{
  "norm_eps": 1e-06,
  "beta1": 0.95,
  "steps": 7253
}
Each number is 128 + 32 x the weight over its row's rms, rounded and kept within 0 to 255. Layers, rows and columns count from 0. The size above them is the row's rms in percent of the matrix's.

# layer 3 MLP down, 320x1280, rms 0.0609, rows 0-7, columns 960-1119
size [108  95  98  97  99 100  98 102]
[[160  96 103 150 168 146 183 193 133 176 104 157 119 118 112 162 107  93 137 142 110 117 106  92 131 121 206  62 167 107  89 123 143 166 117 132 129 173 149 142  97 117 139 126  74 145 107 101 138 122 175 101  83 141 151 118 128 124 129 138 163 107 105 193 224 157 124 153 161 140  98 117 121 171 155 161 164 113 160 163  37 151 112 115 168 126 169 172 179 137 133  90 124 129 134  93 120 147 152 106  22  82 207 167 115 138 146 193 155 127 107 135 118 121 119 197 207 155 192 130 135 111 160 198 175 169 115 106  37 107 130 121 105 145 169 102 114 124 106 110  90 130 190 143 159 118 117  87  83 115 191 150 127 123 117  98 129 115  75 132]
 [153 137 122  90  82 114  38  73 122  78 124 154 135  70 167 150  74  94 139 110 115 163 126 189 122  85 170 120 129  65  97 138 128 167 147 139 118 129  63  90  99 123  70 124 156 139 112  76 141 127 119 116 143 102  81 122 102 134 118 100  87 181 181  86  80 129  61 100  87 179 127 164 151 128  65  79 110 177 141 166 172 130 108 183 172 111 154  64 209  69 146  92 155  82 131 125  91 119 161  94 104  93 203 127  64 114 155 139 156 163 124 110  73 121 152 108 115 221 139 123 139 112  91 127 116 151  95 109 138 138 173 166 131 147 129  90 160 113  78 127 166 122 172  85  62  55  85 167 100 138 120  95 107 106 153 124 202 116 116 119]
 [129 128 153 126  64 143 103 101 133  98  98 139 169 171  83  91 112 167 149  62 130 149 110  78 156 128 174 113 192 147 153 143  84 142 136 155 110 123 181  99 136 107 171 136 141  97 141  81 148 128  70 193 145 173 145 175 132 148 116 110 114 141 191 195 164 185 124 109 176  95  85 152 130 133  66 152 113 156 111 147  87 117 123 122 155 144 131 172 122  91  32  96 158 105 103 144 180 104 119 120 158 103 121 150 182 152 149 118 143 113 144 110 112 124 173  48 126 112  79  58  97 154 118 141 143 172 154 139 101 152 111 109 140 139 133 153 156 108 107 133 117 121 121  84  62 137  87 157 130 145  88  87 121 116 195  89 125 159 138 181]
 [121 125 117 148 148  62 100 124  98 113 176 178  88 160 168  77 146  86 165 130 136 125  63 183 115 156 134 161 133  97 126  82 166 127 157  93 136 108 181  97  95 103  46 146 115  62 106  76 158  96 175 139 152 169 106 119 179 146 100  91 122 161  79  59  72 165 114 105 150  96 126 147 180 120 150  90 193 147 161  79 210 133 143  78  97 108 148 125 109 106  96  48  69 147 237 152 152 142  44 125 203 188 128 138 113 102  71 132  79 163 115 142 143 142 130 127 115 170 149 158 125  96 156 190 131 174  19 172  67 143 179 100 126 136 121  76 121 129 145 144 113 177 126  71 132 137 128  61 102 135 123 185 147 112 126 173 143 139  71 132]
 [136 110 147  36  72 165 181 162 106 112 144 141 145 147 113 169 134 134 107 115 158 144 183 125 182  85 136  81 154 118 109 138 122 131 136  94 109  96 212 160  66 135  90 144 165 105 119 169 126 142 205 126 109 128 112 186 119 117 124 160 156  91 130 118 101 170 119 163 148 133 140 121 126 127 155 126 150 168  80 104 117 107 144 160  71 119 147  98 127 101 142 199 131 154 103  92 156 139 134  80 177 135 154 166 160 136 108 185 131 160 150 180 139 122 102 131 213 133 147 104 102  86  82 126 138 101 125  94  93 135 157 125 136 128 116 112 117  81 122 156 121  69  90 132 105 150 106  99 141 139  65  88 117 136 100  91 183 114 131 125]
 [133 138 183 148 106 159 102 130 176 108  61 195 150 141 144  81 110  86 146 130 108 161  92  98 141  88 157 144 143 103 150  96 190 168 175 139 129 125 201 128 144 116 137 160 150 147 133 122 150 134 131 134 111 126  94 140 168 135 109 115 149 180  81 107  85 118 134 156 139 152 150 156 167 122  88 167 105  96 149 135 137 122 176 105 115  90 111 153 169  98 110 122  79 138  96 142 131  88  66 145 160 177  84 137 154 130 133 116 113  99 121 102  54  83  71 115 137 145 119 137 123 171 140 208 121  92 127 151 118 119 145 188 135 166 102 130 152 129  84 142 125 114 138 101 120  74 155 102 152 170 116 119  86  55  23 122 161  73 112 150]
 [158  78 126 143 209 152 152 137  59 116 121 162 108 165 135 107 130 157 157 122 116 146  92 157 130  40 166 106 177 136 138  92 139 207 131 102 122 108 132  86 142 138 155 107 122 139  94  96 113  74 123  53 129  93 180 141 201 119 122 132 155 110  89 145  53 163 101 125 150  87 194 106 105 165 148 153 181  80 113  94 125 126 143 178 145 153 156 145 234 113 187 161  71 129 136  90  63  88  53  95  84 127 111 139 121 158  97 130 126 152  84 158 144  99 107 186 145 104  77 105 121 147 154 103 130 224  66 126 130 146 148 132 117 152 103 160 116 160 147 124 132 125  96  94 166 110 152 121 134 134 172 140 129 119 157 137  86 107 131 116]
 [146  98 128  94 138  81  85 172 140 157 137  80  83  64 140 149 167 139 166 153 149 174 168 107 168 144 152 106 197 174 134 183  83 116 160 135 101 152 127 167 156 193 123 175 135 103 131 107  98 112 189 137 137 190 135 114  98 164 107 158 130 132  96  85 131  99 159 138 164 147  44 137 106 176 145 142 147 119 127 118 139 127 116 102 126 127 179 112 115 153 183 164 116 107 155 115 160 127  98  86  86 104 135 111 122 137 141 128 103 123 171  99 157 178  95 169 173 153 160 107 120 137 113 134 177  64 110 122 177 125 109 140 101  96 204 162 151 115  92  80 134 109 147 143 166 124 135 108 115 103 173 129 155 204  68 148 144 148 148  99]]